Weights of a small GPT-style language model, trained from scratch on English Wikipedia.
Size: width 160, 3.35M parameters.
Architecture: learned positions, tied embeddings.
Training: a variant of Muon for these matrices, 133M tokens, 16248 steps.
Each number is 50 + 10 x the weight over its row's rms, rounded and kept within 0 to 99. Layers, rows and columns count from 0. The size before them is the row's rms in percent of the matrix's.

# layer 3 attention key, 128x160, rms 0.0605, rows 80-101, columns 0-159
100:58 40 54 66 37 54 48 52 51 47 47 62 43 53 55 43 49 66 56 51 51 69 65 27 54 55 33 55 58 56 48 38 52 48 35 44 26 56 57 66 47 42 56 45 34 51 35 36 62 38 58 45 52 51 52 49 41 66 51 41 65 40 54 47 35 55 51 46 60 47 45 53 46 34 55 41 47 38 45 32 53 39 48 47 53 51 51 38 49 59 44 45 71 60 35 61 52 68 49 60 49 47 53 62 74 54 46 49 39 52 49 54 34 42 50 50 37 48 64 55 56 55 61 50 44 53 41 55 45 40 59 69 50 77 41 27 47 42 38 51 64 63 66 55 58 32 45 62 73 48 40 68 62 56 46 47 56 52 52 30
100:43 63 54 55 46 52 58 65 53 71 49 53 23 48 55 53 60 62 38 66 43 61 51 54 42 71 55 49 54 37 62 63 58 39 60 54 48 58 44 60 47 29 50 43 55 44 34 44 43 35 37 37 40 37 48 54 49 58 47 27 52 36 54 50 48 48 53 41 60 48 56 54 59 48 35 56 51 55 60 46 53 50 35 45 27 74 58 55 62 45 39 58 41 40 49 47 67 40 43 68 70 58 41 73 53 68 35 65 68 40 68 51 33 33 59 57 45 49 49 56 56 44 41 49 42 28 71 53 54 39 42 50 51 41 52 58 43 47 36 49 56 61 48 48 52 65 50 42 50 54 45 51 47 55 48 39 45 45 46 55
102:45 65 61 48 36 52 29 48 42 61 59 63 67 63 51 44 42 45 48 66 59 60 45 48 66 51 54 43 59 35 51 62 46 62 62 49 66 61 51 45 30 56 46 49 48 33 54 42 47 39 44 41 52 44 50 49 47 40 47 40 62 54 45 39 43 50 47 52 43 56 33 50 38 72 51 50 61 45 60 51 56 57 48 71 33 47 47 74 49 53 69 41 61 55 58 61 40 30 50 62 45 40 62 73 32 59 58 48 64 46 46 41 43 58 41 46 39 54 46 48 56 51 55 39 48 45 64 25 36 55 39 49 55 49 50 40 44 56 69 41 40 40 54 54 63 64 48 42 20 63 48 44 38 38 56 48 45 37 47 53
107:36 41 54 61 61 56 48 48 51 49 55 55 53 45 45 41 35 39 37 81 63 60 67 53 39 48 40 45 52 53 53 53 55 55 64 48 42 61 52 57 38 38 51 58 36 52 59 54 47 64 49 35 61 45 63 54 50 56 41 44 55 59 35 41 65 40 51 51 58 39 51 39 56 54 40 55 44 55 59 48 45 37 53 57 30 51 56 39 38 37 47 61 69 46 44 54 61 53 47 64 58 59 44 41 29 60 52 63 67 40 35 61 40 53 54 56 39 54 53 65 66 44 37 44 64 46 57 65 39 20 53 59 27 56 57 56 52 40 40 47 42 34 26 58 57 51 59 35 33 49 57 44 48 57 41 46 64 47 34 53
085:67 62 60 50 52 42 39 53 67 53 46 62 55 40 42 58 34 53 56 57 49 36 70 57 53 59 37 50 43 49 55 59 54 38 65 51 66 42 52 40 50 54 48 70 45 56 49 50 41 59 55 52 48 56 63 67 38 41 62 40 50 50 39 57 58 67 37 65 48 35 48 64 45 49 49 52 73 44 73 74 50 56 64 48 44 47 41 65 62 44 46 48 51 43 55 43 31 39 63 61 45 60 31 62 54 39 60 60 38 41 39 44 47 37 55 46 52 49 27 60 55 51 58 45 40 28 51 59 36 30 53 52 50 46 36 44 51 69 44 61 36 53 38 51 41 30 48 53 40 51 57 47 45 56 37 42 54 37 65 50
092:33 43 42 52 55 67 54 51 63 73 73 60 67 31 56 46 55 48 42 46 48 55 59 53 37 51 68 39 43 24 66 48 39 53 46 63 42 42 30 55 49 54 47 67 46 48 74 46 50 60 46 40 54 55 43 53 72 51 39 45 40 49 60 40 50 27 59 52 61 45 55 59 48 42 62 35 54 51 59 46 53 52 37 47 35 33 49 51 56 48 44 51 37 56 60 50 52 56 27 61 32 58 71 51 34 63 39 46 54 57 37 57 48 52 39 58 52 44 48 69 39 58 30 51 66 52 54 39 70 41 56 34 51 47 62 49 53 47 54 45 45 51 55 45 54 61 53 48 48 50 37 44 55 52 54 32 44 51 51 40
089:37 61 51 53 42 42 49 55 60 45 50 68 53 45 46 63 67 49 41 26 45 45 46 38 62 26 53 62 53 54 75 33 56 52 54 59 38 61 51 45 54 51 52 36 50 51 57 42 32 44 48 43 50 44 48 59 70 53 56 51 56 36 59 62 51 55 65 54 51 37 51 51 72 51 38 49 66 34 51 44 55 59 56 47 33 51 40 50 46 49 53 42 25 49 68 57 38 47 47 54 41 54 48 54 37 71 42 42 42 57 35 53 59 45 62 45 54 25 23 48 44 56 52 58 56 53 59 51 67 53 47 43 58 39 45 58 44 49 67 47 56 43 53 55 47 39 64 60 32 48 49 73 51 38 62 40 58 67 60 51
099:47 42 45 57 44 32 50 32 56 60 58 45 52 45 54 49 53 58 50 57 52 58 41 59 66 46 54 62 48 35 67 36 47 56 33 37 55 40 42 69 48 62 65 41 56 77 56 50 44 56 53 52 64 39 42 62 42 43 57 44 44 43 60 56 39 71 56 35 54 74 46 35 61 42 44 52 67 63 31 53 64 45 40 41 60 43 57 44 41 46 49 56 67 57 45 57 47 45 57 40 45 48 49 40 41 35 36 65 72 41 49 40 52 56 52 58 59 46 55 44 56 79 52 34 42 31 56 41 61 55 37 46 55 49 69 49 28 48 62 54 43 60 43 62 46 53 49 41 51 48 38 41 44 39 43 57 44 60 52 38
102:42 47 64 33 53 35 54 57 52 62 59 54 57 61 52 65 32 61 35 42 40 30 53 47 50 31 45 65 63 61 42 52 40 35 48 38 42 52 50 43 53 35 57 55 55 55 55 55 34 52 65 64 52 60 39 58 47 47 61 52 24 49 55 54 51 51 50 47 45 48 43 46 73 39 60 65 43 60 49 54 45 51 40 48 42 38 51 44 54 58 46 44 48 40 55 44 41 41 41 47 68 68 54 72 46 67 56 43 47 65 46 44 40 46 73 43 54 38 43 52 70 58 39 61 25 59 60 64 69 62 38 53 39 67 44 48 47 70 52 44 59 57 40 50 46 54 58 39 40 66 38 46 58 40 38 51 50 56 51 53
080:63 48 38 56 55 50 44 26 51 41 59 56 48 68 60 41 47 51 54 27 81 26 49 59 44 42 53 36 48 44 47 40 52 64 43 48 47 45 54 68 56 48 40 59 42 48 69 49 46 39 61 54 41 49 49 31 53 63 44 47 46 53 40 62 28 55 35 56 52 50 54 42 30 53 37 55 39 51 45 36 50 41 43 55 70 26 33 60 44 53 46 47 77 53 46 59 58 54 51 69 40 46 58 63 52 50 55 39 48 48 42 59 51 40 36 50 38 43 48 53 59 47 49 55 36 58 55 46 44 40 70 53 60 46 42 52 47 29 54 40 43 59 52 51 50 58 49 43 67 54 63 59 59 68 62 52 46 40 33 55
085:32 57 61 66 73 57 36 50 49 38 47 58 47 35 50 43 46 51 64 40 66 52 59 62 62 53 53 51 59 60 51 46 50 66 51 43 49 75 54 51 50 45 63 35 63 53 61 56 36 58 58 54 43 33 60 41 57 51 36 52 51 66 66 44 34 55 58 43 33 36 58 45 43 45 37 39 75 39 53 42 58 59 54 50 38 69 59 42 40 51 44 51 62 48 47 56 29 45 45 52 66 51 61 45 56 61 53 58 60 51 55 47 44 49 39 53 37 43 58 55 51 35 50 41 67 54 36 38 51 74 47 40 51 33 68 60 58 39 53 61 51 42 38 44 57 52 54 39 53 25 42 57 49 46 47 51 39 62 39 38
097:46 51 50 41 48 63 49 51 46 51 43 61 31 54 39 50 46 57 54 50 60 38 59 76 35 48 55 50 56 47 48 45 60 26 54 46 45 50 48 56 41 40 53 55 61 52 60 40 57 64 58 56 64 42 54 55 33 58 59 66 50 67 55 45 50 56 39 54 63 51 43 45 42 40 51 40 43 37 43 59 47 58 48 56 61 44 36 33 63 53 59 58 50 50 64 52 58 62 67 54 54 47 64 71 67 38 42 75 20 56 37 45 59 51 58 38 54 65 60 41 54 44 46 44 47 40 52 72 42 37 54 37 42 46 51 42 58 42 34 55 51 55 25 45 45 42 37 55 54 71 51 31 65 49 54 46 57 42 49 68
098:40 51 46 48 32 52 46 45 55 51 39 34 46 75 55 45 33 29 47 65 46 42 47 57 26 55 52 55 48 71 51 48 57 47 54 69 47 42 41 43 44 43 63 38 57 33 59 62 42 58 53 56 43 59 58 48 56 55 50 57 47 45 53 44 60 54 57 68 53 44 57 50 34 58 49 65 36 43 41 46 47 41 57 45 56 66 69 68 44 38 57 74 41 54 41 25 44 33 60 62 66 56 47 60 56 43 55 52 54 66 58 51 44 37 75 44 44 49 44 46 61 48 38 47 44 63 52 57 32 59 53 62 57 55 52 62 58 49 44 43 49 50 59 47 44 55 47 48 45 61 53 54 34 44 61 61 45 31 45 20
106:55 44 52 35 44 46 38 66 50 63 52 52 36 52 48 68 42 51 47 45 37 48 63 35 61 61 57 48 52 50 60 52 58 58 33 43 41 65 43 46 68 39 61 48 37 43 41 35 39 44 34 48 62 23 33 55 49 60 53 41 69 57 62 50 43 62 58 57 73 50 54 54 44 47 47 40 62 44 65 54 42 37 56 42 42 61 47 29 53 52 56 50 60 48 60 50 54 45 54 52 66 43 47 61 50 54 48 73 50 49 37 56 54 50 51 69 54 51 46 67 63 60 50 43 62 57 58 56 42 53 44 56 52 61 66 29 42 52 42 33 44 37 41 31 51 45 57 55 59 63 28 43 36 32 40 42 54 67 53 51
110:53 57 57 56 46 53 72 43 45 59 63 54 47 57 47 35 55 55 52 50 48 44 53 71 48 47 55 62 59 61 61 23 54 38 54 50 52 66 56 45 45 35 43 50 51 54 42 59 43 53 58 61 66 43 65 37 45 58 26 41 57 55 53 57 30 69 54 65 63 60 37 37 46 43 53 48 56 50 45 51 58 39 55 68 42 37 31 49 53 54 58 27 52 58 47 59 31 62 62 56 45 48 47 57 45 48 29 40 60 44 46 60 58 45 43 48 46 49 48 42 47 52 57 44 59 24 47 57 56 16 41 54 46 44 51 52 22 38 60 46 44 39 52 65 62 44 53 48 52 47 57 52 29 58 54 37 50 54 50 64
099:78 52 30 32 58 42 55 54 41 59 57 42 37 39 40 43 37 49 39 29 59 51 58 48 49 64 54 50 42 44 47 31 56 43 43 47 48 45 54 38 53 62 63 58 37 46 59 53 63 58 54 55 56 51 51 51 45 36 44 60 54 49 43 74 63 43 54 79 46 65 50 53 55 60 45 71 61 43 60 53 48 49 58 56 59 52 42 68 69 36 47 36 61 45 48 51 73 36 48 43 26 48 52 20 44 42 56 54 42 45 40 52 50 65 41 51 55 41 50 55 41 42 46 35 60 47 60 38 38 61 40 53 54 49 35 37 53 61 58 41 39 40 48 44 39 55 42 47 42 48 46 40 49 57 51 55 67 61 54 57
097:41 36 64 57 31 35 41 39 33 49 59 50 65 58 48 46 51 40 58 39 53 45 46 35 51 63 24 59 48 68 58 54 60 37 47 69 50 60 56 52 69 36 46 60 46 44 45 55 45 61 50 53 48 60 54 54 34 67 64 55 51 43 56 53 49 47 57 45 59 52 47 38 29 50 40 39 32 46 44 40 37 69 47 57 40 46 56 51 55 30 32 39 52 53 48 57 55 52 56 66 51 38 48 50 51 47 49 72 33 41 50 46 57 53 31 55 62 48 46 25 59 58 48 64 51 46 44 63 54 41 45 57 69 34 52 68 31 45 45 59 63 44 55 58 59 49 46 45 34 60 59 58 36 55 53 55 48 45 64 62
097:44 58 43 56 50 58 39 52 56 32 52 53 53 57 48 48 46 61 47 48 45 46 46 50 51 53 54 48 71 43 42 23 48 46 70 38 64 48 65 50 50 49 39 54 59 44 54 31 41 30 52 63 54 68 40 40 75 52 36 42 23 55 33 44 49 63 27 43 49 36 39 52 29 53 54 63 31 75 59 54 56 44 45 70 56 54 51 64 60 53 52 47 51 38 65 52 69 51 56 46 62 51 41 57 56 60 55 44 38 57 47 60 51 54 40 33 51 41 47 44 30 64 43 59 33 43 59 41 67 46 34 40 46 52 44 43 51 53 64 52 41 51 45 48 57 53 53 55 47 47 52 60 53 61 49 54 66 59 57 59
110:54 48 64 59 58 45 45 52 75 54 44 53 57 46 60 49 59 43 37 62 30 55 47 51 49 47 46 53 42 61 42 56 50 35 51 61 47 54 62 33 41 44 51 24 41 63 44 48 52 69 54 46 54 66 62 50 50 33 45 43 53 69 64 43 42 60 59 31 36 37 36 39 59 51 58 50 53 70 56 51 50 67 49 44 48 31 60 44 45 63 60 61 38 45 45 31 20 51 38 58 53 53 34 52 55 67 51 59 23 63 53 43 51 49 56 35 54 57 36 47 59 36 40 43 40 54 45 57 58 62 66 51 51 52 44 46 57 67 57 41 51 53 53 41 47 60 60 60 48 41 34 48 62 56 57 38 55 46 51 57
094:40 53 52 51 61 61 58 66 62 32 61 64 51 42 39 52 51 52 55 42 58 72 63 58 57 45 47 40 43 54 73 47 50 64 40 52 55 48 54 52 55 52 23 46 49 55 46 51 52 63 35 48 44 41 58 48 51 43 59 33 56 49 55 62 47 62 57 43 51 58 57 62 63 47 42 29 49 35 45 42 52 44 48 37 60 37 26 37 43 65 45 54 49 77 42 62 44 50 37 46 53 52 62 40 40 57 47 56 35 55 58 40 51 56 56 46 51 55 57 61 38 57 35 41 55 42 47 57 49 53 30 38 49 47 78 56 44 57 84 55 48 47 64 42 68 48 48 54 47 32 46 58 55 49 61 44 49 59 29 47
103:48 49 51 36 56 45 64 51 42 44 44 51 59 51 53 58 68 45 67 60 31 64 52 38 56 43 44 52 32 29 51 42 49 50 46 52 50 56 54 50 55 45 52 51 39 51 31 52 43 49 37 43 58 53 43 49 59 42 46 46 29 51 42 28 44 31 45 37 63 42 53 61 53 50 57 38 51 78 41 49 47 38 35 39 45 41 59 53 67 52 46 48 60 51 39 63 42 55 40 84 58 62 40 69 49 46 46 54 54 47 59 46 55 47 58 37 75 54 46 60 46 52 31 64 47 43 70 60 63 38 58 37 53 45 51 43 35 48 66 46 52 30 57 60 48 54 49 46 36 48 61 52 41 54 44 48 59 50 40 73
094:64 35 51 51 50 45 47 42 44 54 44 56 41 39 34 35 35 58 46 52 55 63 45 58 46 41 79 68 68 48 29 45 57 36 48 56 62 51 45 58 66 38 55 59 43 57 46 64 59 55 49 53 65 43 49 63 65 53 41 53 39 44 56 52 51 55 33 61 39 64 46 58 46 53 50 54 69 46 53 44 70 33 57 56 70 52 56 50 45 52 48 38 63 52 58 56 54 38 50 23 45 54 44 39 51 54 46 46 43 60 54 43 35 71 32 69 39 44 53 55 47 61 58 46 37 39 27 51 56 55 37 54 62 45 60 37 38 38 37 63 44 46 47 50 43 48 35 66 45 46 42 48 39 51 52 52 67 69 51 54
# layer 3 attention query, 128x160, rms 0.0563, rows 81-102, columns 0-159
093:39 52 46 53 52 33 70 48 56 62 56 57 54 54 36 57 55 67 59 57 61 50 43 68 44 45 43 53 52 25 50 46 32 64 49 55 44 66 42 52 61 48 61 53 69 47 56 36 63 45 55 45 44 61 56 44 63 52 53 47 41 54 53 60 46 47 37 56 37 48 35 49 28 55 44 37 39 54 49 35 50 39 43 63 44 44 41 59 38 52 54 52 49 56 49 60 58 53 47 46 57 49 61 38 51 45 46 36 81 27 65 57 60 45 63 38 54 50 49 44 57 38 57 53 50 58 36 54 51 71 68 44 61 47 54 57 50 41 41 30 37 81 51 45 52 46 46 36 48 61 64 48 69 49 56 61 31 58 54 46
103:43 48 45 47 49 65 55 47 46 49 72 34 61 46 37 41 46 49 62 48 52 57 45 61 50 56 70 55 50 49 74 47 49 51 43 61 30 32 47 52 55 44 32 51 65 52 71 54 68 52 43 57 48 45 49 57 70 45 49 49 49 62 46 52 64 41 46 59 54 39 54 54 43 43 53 42 38 40 36 37 33 54 49 34 53 51 29 60 37 54 49 53 62 63 53 39 53 67 59 39 51 53 55 44 47 54 36 32 65 42 63 69 44 60 54 52 48 48 68 47 33 57 48 27 72 29 66 25 42 43 45 55 48 51 37 58 50 39 53 48 52 56 56 40 57 53 40 47 50 64 35 51 51 55 51 49 71 49 41 45
105:45 65 45 42 50 59 53 52 67 65 41 47 30 48 47 44 40 44 47 59 78 50 42 42 64 63 49 59 42 58 38 53 51 64 33 75 52 61 60 71 57 45 60 43 45 61 50 50 43 41 47 38 49 56 58 64 59 34 62 39 57 52 42 50 62 43 62 57 55 43 40 41 57 64 44 57 35 62 52 45 43 50 40 53 18 47 47 45 56 48 29 67 49 57 44 47 60 68 46 59 51 49 54 61 39 51 44 48 44 31 62 59 49 68 63 31 59 45 48 51 50 35 50 54 27 48 42 42 50 47 44 59 33 72 57 56 53 52 46 46 44 40 45 45 30 55 57 47 53 64 57 59 42 42 53 45 41 40 50 39
093:45 45 58 60 43 37 46 58 37 56 42 55 63 56 48 43 44 45 59 47 65 64 51 36 42 49 55 44 56 42 54 49 51 48 34 52 36 45 68 69 59 37 34 54 63 55 32 75 55 57 68 61 43 57 60 43 47 43 42 30 58 48 63 54 44 50 56 60 29 44 58 70 71 61 53 40 51 58 67 46 47 51 46 43 47 36 43 48 62 60 43 46 67 58 52 81 53 54 52 44 41 41 63 39 53 46 45 47 54 51 52 58 51 59 36 52 42 51 55 41 22 53 51 49 60 47 39 30 50 48 32 63 56 52 59 55 49 50 43 53 33 37 66 66 52 63 43 46 44 47 43 50 55 66 43 39 55 29 44 51
088:43 51 47 32 44 55 49 49 44 38 44 31 31 67 50 46 58 47 47 54 52 38 43 52 34 66 61 43 51 65 68 54 56 45 66 48 62 60 32 33 64 37 51 60 51 60 55 52 54 40 62 54 41 64 60 40 65 49 42 56 39 46 52 54 75 59 44 48 51 43 70 53 40 62 48 57 58 56 46 37 49 44 45 49 48 66 60 57 57 49 48 37 43 44 33 65 60 59 57 51 46 67 62 52 37 35 64 38 42 52 39 49 43 60 43 61 49 38 45 69 51 45 48 40 63 64 37 53 59 45 76 57 60 47 56 56 58 54 48 33 48 54 29 67 33 62 47 46 45 46 57 44 44 49 53 50 45 42 28 57
090:50 39 68 49 54 53 57 49 50 33 47 54 70 49 39 39 43 60 31 58 65 65 62 60 48 63 55 45 50 41 58 28 49 59 58 58 35 39 47 51 44 50 31 50 38 47 34 40 26 45 57 53 46 46 45 28 64 52 50 54 32 46 59 48 61 42 65 67 62 50 61 66 61 53 54 36 49 38 61 33 56 43 50 54 59 61 56 59 45 49 42 37 60 48 39 50 56 53 58 62 58 51 47 43 52 43 66 40 60 55 42 49 33 46 43 50 53 40 51 49 26 71 60 46 61 39 40 36 30 64 45 54 57 41 60 71 53 48 51 35 60 54 54 60 49 54 58 40 50 46 35 62 45 48 41 60 39 61 38 57
109:41 45 68 45 49 73 39 62 53 53 55 50 59 65 31 53 50 44 50 46 37 63 47 67 43 46 42 40 48 42 67 48 51 54 46 70 45 51 68 62 50 51 30 56 61 37 69 71 48 47 62 50 53 35 36 41 54 53 46 56 34 52 50 62 55 50 50 50 59 61 83 39 40 45 65 32 51 53 52 53 53 61 61 46 56 59 41 48 43 37 54 56 45 51 60 29 43 46 47 53 51 64 49 64 57 51 54 25 58 48 59 39 42 32 59 39 42 57 51 41 57 48 61 45 55 49 57 57 49 50 53 31 58 58 53 56 64 62 50 36 46 34 47 34 45 50 37 46 58 40 41 53 39 37 46 60 51 25 49 45
086:38 54 66 40 40 42 64 46 70 48 53 49 37 38 55 42 71 45 34 59 68 57 38 55 61 47 62 51 60 59 53 46 49 45 51 45 68 73 60 70 52 55 40 44 51 45 33 66 49 56 64 45 46 41 32 35 59 61 53 44 30 47 33 50 41 56 73 41 33 53 58 58 61 44 57 48 56 39 52 54 52 49 51 53 52 46 48 51 61 42 53 46 58 26 54 53 68 47 35 38 36 45 64 52 65 39 43 53 48 27 50 47 62 64 46 33 43 53 44 56 30 49 67 42 67 47 60 52 46 43 54 51 41 30 41 47 31 63 66 39 56 50 60 47 53 51 48 55 54 48 50 59 46 51 52 48 60 44 42 45
074:36 54 55 73 59 64 57 55 38 48 55 46 43 34 39 47 57 39 45 41 52 47 52 44 50 58 47 44 63 56 39 66 54 37 46 70 39 56 36 49 64 66 45 60 49 30 60 42 59 41 63 42 44 54 48 67 45 54 37 49 70 39 57 54 56 24 57 54 64 42 60 39 45 46 55 67 44 35 47 62 55 47 62 46 58 66 40 50 50 60 36 59 42 54 71 34 62 65 40 54 56 41 33 55 55 49 37 56 45 62 60 51 52 50 48 59 38 62 62 60 40 71 57 47 45 46 51 59 46 42 51 54 52 44 45 37 47 54 40 57 54 43 56 54 76 54 39 66 44 47 43 43 29 31 37 49 54 53 34 43
091:44 56 37 40 51 51 41 40 59 48 53 53 26 39 44 64 44 59 63 58 51 37 45 45 55 64 35 57 38 62 55 40 54 62 58 49 37 43 27 65 42 41 61 41 66 56 60 46 38 50 34 50 57 38 53 37 48 33 65 46 46 41 50 50 52 55 63 51 61 56 45 44 59 45 53 62 69 51 53 51 51 42 46 50 60 46 41 47 37 59 38 40 54 37 50 42 40 60 35 71 62 50 45 64 54 48 54 42 42 63 62 31 33 38 57 36 65 47 42 31 59 51 39 44 40 45 54 71 46 55 58 48 53 51 39 56 39 58 38 37 51 55 42 59 61 52 74 39 53 73 55 65 50 42 41 70 59 48 42 64
098:49 53 47 61 45 32 40 52 46 45 37 40 33 49 73 60 56 51 43 77 54 39 42 36 54 60 53 40 53 56 46 56 57 51 68 42 68 63 55 60 55 60 67 57 38 37 41 40 61 43 43 33 55 59 53 70 65 54 50 37 47 53 42 35 47 52 39 34 57 54 41 55 42 73 44 47 51 46 42 52 36 56 53 32 39 57 62 52 59 57 53 54 47 48 50 53 57 41 62 63 51 37 42 28 67 63 68 67 39 30 62 43 35 66 41 49 48 51 49 54 50 46 53 53 31 62 62 39 62 45 47 64 50 42 47 43 46 47 44 46 40 48 47 57 63 56 49 40 55 40 37 55 60 67 57 55 61 47 37 59
095:35 58 40 53 37 37 65 42 55 52 37 58 53 62 58 61 48 43 48 55 61 38 49 46 48 44 53 48 51 43 61 50 60 68 47 42 52 59 58 44 50 69 75 33 63 44 34 56 52 46 40 43 53 54 53 61 41 56 65 49 41 56 40 35 45 44 48 40 44 46 48 56 45 45 29 48 58 64 32 46 61 45 39 61 20 46 33 40 63 37 65 60 51 51 52 57 41 65 30 37 56 43 49 50 55 56 57 55 46 39 51 64 57 64 48 42 50 60 48 54 64 31 43 67 56 49 49 34 47 48 48 61 53 51 47 36 52 58 57 64 63 61 45 49 40 32 81 52 57 49 41 45 55 32 51 53 38 60 65 44
107:46 59 53 54 64 50 42 58 42 48 41 46 47 44 36 52 47 65 53 62 69 45 51 49 60 76 45 52 46 36 61 52 36 66 51 53 57 59 55 43 48 55 62 49 45 64 71 33 48 41 30 50 45 46 48 44 46 52 47 62 39 75 42 60 41 44 36 40 44 58 40 57 46 56 53 45 77 47 39 60 37 57 28 42 42 51 76 53 52 61 44 46 52 48 66 38 45 38 51 47 38 38 47 46 60 54 64 45 61 34 53 46 60 66 75 25 52 58 39 30 57 55 43 48 51 43 55 47 45 61 65 46 50 41 51 46 41 62 52 43 46 52 47 51 53 39 46 40 55 66 44 46 43 50 51 68 36 47 52 72
107:27 36 64 59 46 65 37 71 48 51 43 40 42 63 49 33 37 64 46 64 52 49 40 60 43 57 39 31 54 61 53 62 62 41 58 43 50 48 55 46 29 45 47 48 64 42 58 45 36 50 56 42 36 41 60 74 56 54 63 36 54 47 52 42 59 36 43 54 66 44 45 54 43 55 48 50 54 49 51 48 44 49 63 48 32 65 45 51 60 44 45 50 53 51 68 43 66 52 54 36 72 46 51 55 53 57 37 55 59 48 44 51 26 52 62 38 39 29 48 65 59 42 39 60 55 66 44 61 48 54 48 53 62 60 49 67 42 55 39 43 38 58 35 49 46 51 50 43 49 40 47 71 28 52 50 48 48 37 46 32
089:51 33 56 48 56 53 54 48 44 40 47 47 58 32 46 59 51 46 62 36 53 42 46 35 64 38 62 47 45 62 59 52 43 65 30 53 60 46 65 47 49 48 38 62 52 57 62 64 29 54 61 66 64 46 55 41 66 60 32 52 57 51 55 68 54 59 36 39 45 44 54 52 42 50 55 37 62 69 52 58 46 63 61 44 51 26 57 35 57 49 37 61 43 46 59 65 35 42 52 38 43 50 38 56 50 40 49 52 52 53 39 42 44 46 52 43 52 61 49 56 62 56 53 65 56 48 32 38 50 32 42 47 44 70 64 24 49 52 64 59 50 47 44 44 39 68 44 52 42 66 66 33 42 51 58 35 51 62 57 34
101:41 64 49 54 36 41 39 63 60 67 55 67 50 42 61 50 50 49 44 46 49 71 52 31 61 59 52 64 38 49 46 40 49 46 52 57 61 30 67 53 47 50 59 47 46 48 44 36 52 43 35 38 49 56 54 43 55 45 55 22 67 61 68 53 46 59 47 57 39 38 62 27 45 52 64 24 43 59 54 52 49 49 38 48 46 59 65 50 50 49 59 59 51 44 72 54 41 39 60 39 57 44 58 59 52 44 15 61 43 40 39 42 54 48 53 55 30 45 40 48 38 61 59 53 66 42 48 51 55 44 41 49 60 46 54 50 51 60 40 58 41 40 64 48 27 42 48 57 52 53 50 61 50 66 58 56 64 53 52 43
094:34 28 48 45 47 48 63 45 46 42 54 27 49 47 41 46 58 57 70 57 49 70 62 54 51 50 61 53 55 33 42 55 46 48 43 40 37 49 42 53 34 54 45 61 57 51 52 58 72 58 58 39 37 40 59 54 62 66 63 38 63 22 62 36 55 32 53 51 54 46 33 55 36 53 49 62 43 47 41 44 50 49 63 38 66 59 43 41 54 55 52 61 43 50 42 53 55 54 41 50 28 48 51 53 63 37 34 46 55 68 52 37 45 44 49 55 52 62 61 75 29 52 41 52 61 44 62 42 56 49 51 44 62 41 60 50 55 43 43 61 33 53 47 60 45 40 33 47 45 51 67 63 59 55 42 44 55 47 48 26
106:58 30 51 37 47 55 69 37 46 44 70 51 54 60 59 54 41 48 53 42 53 51 41 65 52 59 47 58 46 62 46 57 54 50 57 21 60 47 63 48 61 59 32 68 44 56 45 39 47 50 48 54 41 45 37 58 55 54 58 48 61 50 43 52 56 31 67 48 52 67 50 51 46 40 58 52 60 49 76 46 59 41 58 49 46 43 41 45 66 49 49 34 61 46 52 45 52 49 40 32 40 61 69 42 51 48 56 41 51 54 47 36 38 59 33 50 58 49 65 36 32 49 38 38 55 40 69 37 70 47 40 51 54 45 52 66 39 48 61 45 53 52 61 57 72 63 46 55 48 40 43 65 49 38 40 53 44 40 51 20
093:70 42 47 42 52 74 57 40 32 47 38 46 52 49 40 61 49 56 51 51 49 54 35 78 66 38 48 65 44 58 46 46 49 38 56 59 36 50 50 46 48 55 41 56 57 54 61 43 38 46 44 45 57 33 51 40 79 54 49 58 42 61 60 46 49 38 45 34 55 64 47 49 55 42 55 75 52 59 46 53 40 47 60 51 61 53 54 63 43 55 41 55 48 45 47 37 61 57 57 62 35 53 51 36 48 44 69 13 44 62 45 68 25 40 60 61 53 47 46 46 46 59 53 42 49 48 42 33 61 53 64 42 59 53 39 60 52 46 41 45 46 45 56 52 43 51 45 39 55 43 49 54 39 41 39 60 71 52 37 39
102:50 53 42 42 44 79 43 69 40 56 48 49 53 59 39 41 44 35 41 51 46 59 57 48 44 66 53 73 40 49 36 50 45 43 45 53 64 43 67 57 44 37 52 60 42 50 57 49 44 49 49 48 46 48 34 75 67 41 37 38 52 43 67 60 44 52 58 56 40 49 58 25 33 37 52 53 28 59 61 46 50 40 52 58 44 68 66 57 51 44 42 48 37 37 44 46 62 41 57 42 37 63 44 53 37 35 41 68 29 40 46 55 59 50 42 56 48 58 60 66 31 51 57 44 57 57 62 44 58 54 46 63 41 61 48 61 53 45 49 48 31 52 49 33 50 54 31 66 49 51 57 67 53 45 39 48 59 49 56 51
092:40 57 63 57 51 69 56 60 64 43 48 65 53 59 48 61 62 44 42 43 51 64 69 27 56 60 54 42 42 62 60 53 43 53 53 58 48 48 62 33 41 51 48 52 35 50 47 60 38 60 55 63 47 41 45 29 47 40 44 51 60 65 39 60 41 50 27 37 40 55 60 51 53 47 50 38 46 39 49 43 44 70 57 43 40 39 58 41 50 39 52 70 51 63 64 32 50 41 52 52 50 45 46 59 56 47 24 61 49 59 47 53 47 38 41 42 58 54 43 35 63 25 48 28 50 53 53 52 42 61 35 45 47 51 61 51 66 61 53 54 47 48 44 29 44 54 31 46 48 42 47 41 69 71 38 55 58 34 57 55
095:48 62 46 58 49 59 48 55 57 52 63 45 54 46 53 36 55 41 37 54 41 57 70 45 38 76 68 42 66 39 47 41 41 50 64 58 41 67 55 38 54 42 43 40 37 50 45 56 38 58 59 62 40 49 48 41 66 40 35 44 39 58 45 36 46 47 53 52 33 47 58 61 64 45 52 54 45 50 51 41 53 71 50 50 63 46 52 63 65 57 65 44 56 50 51 46 69 51 59 46 41 50 49 53 55 52 41 58 66 45 68 55 81 53 55 50 30 37 42 36 26 55 58 40 37 36 58 47 45 59 38 45 35 48 66 60 55 53 56 42 35 28 62 41 42 49 55 65 48 40 48 46 34 59 57 56 58 37 45 49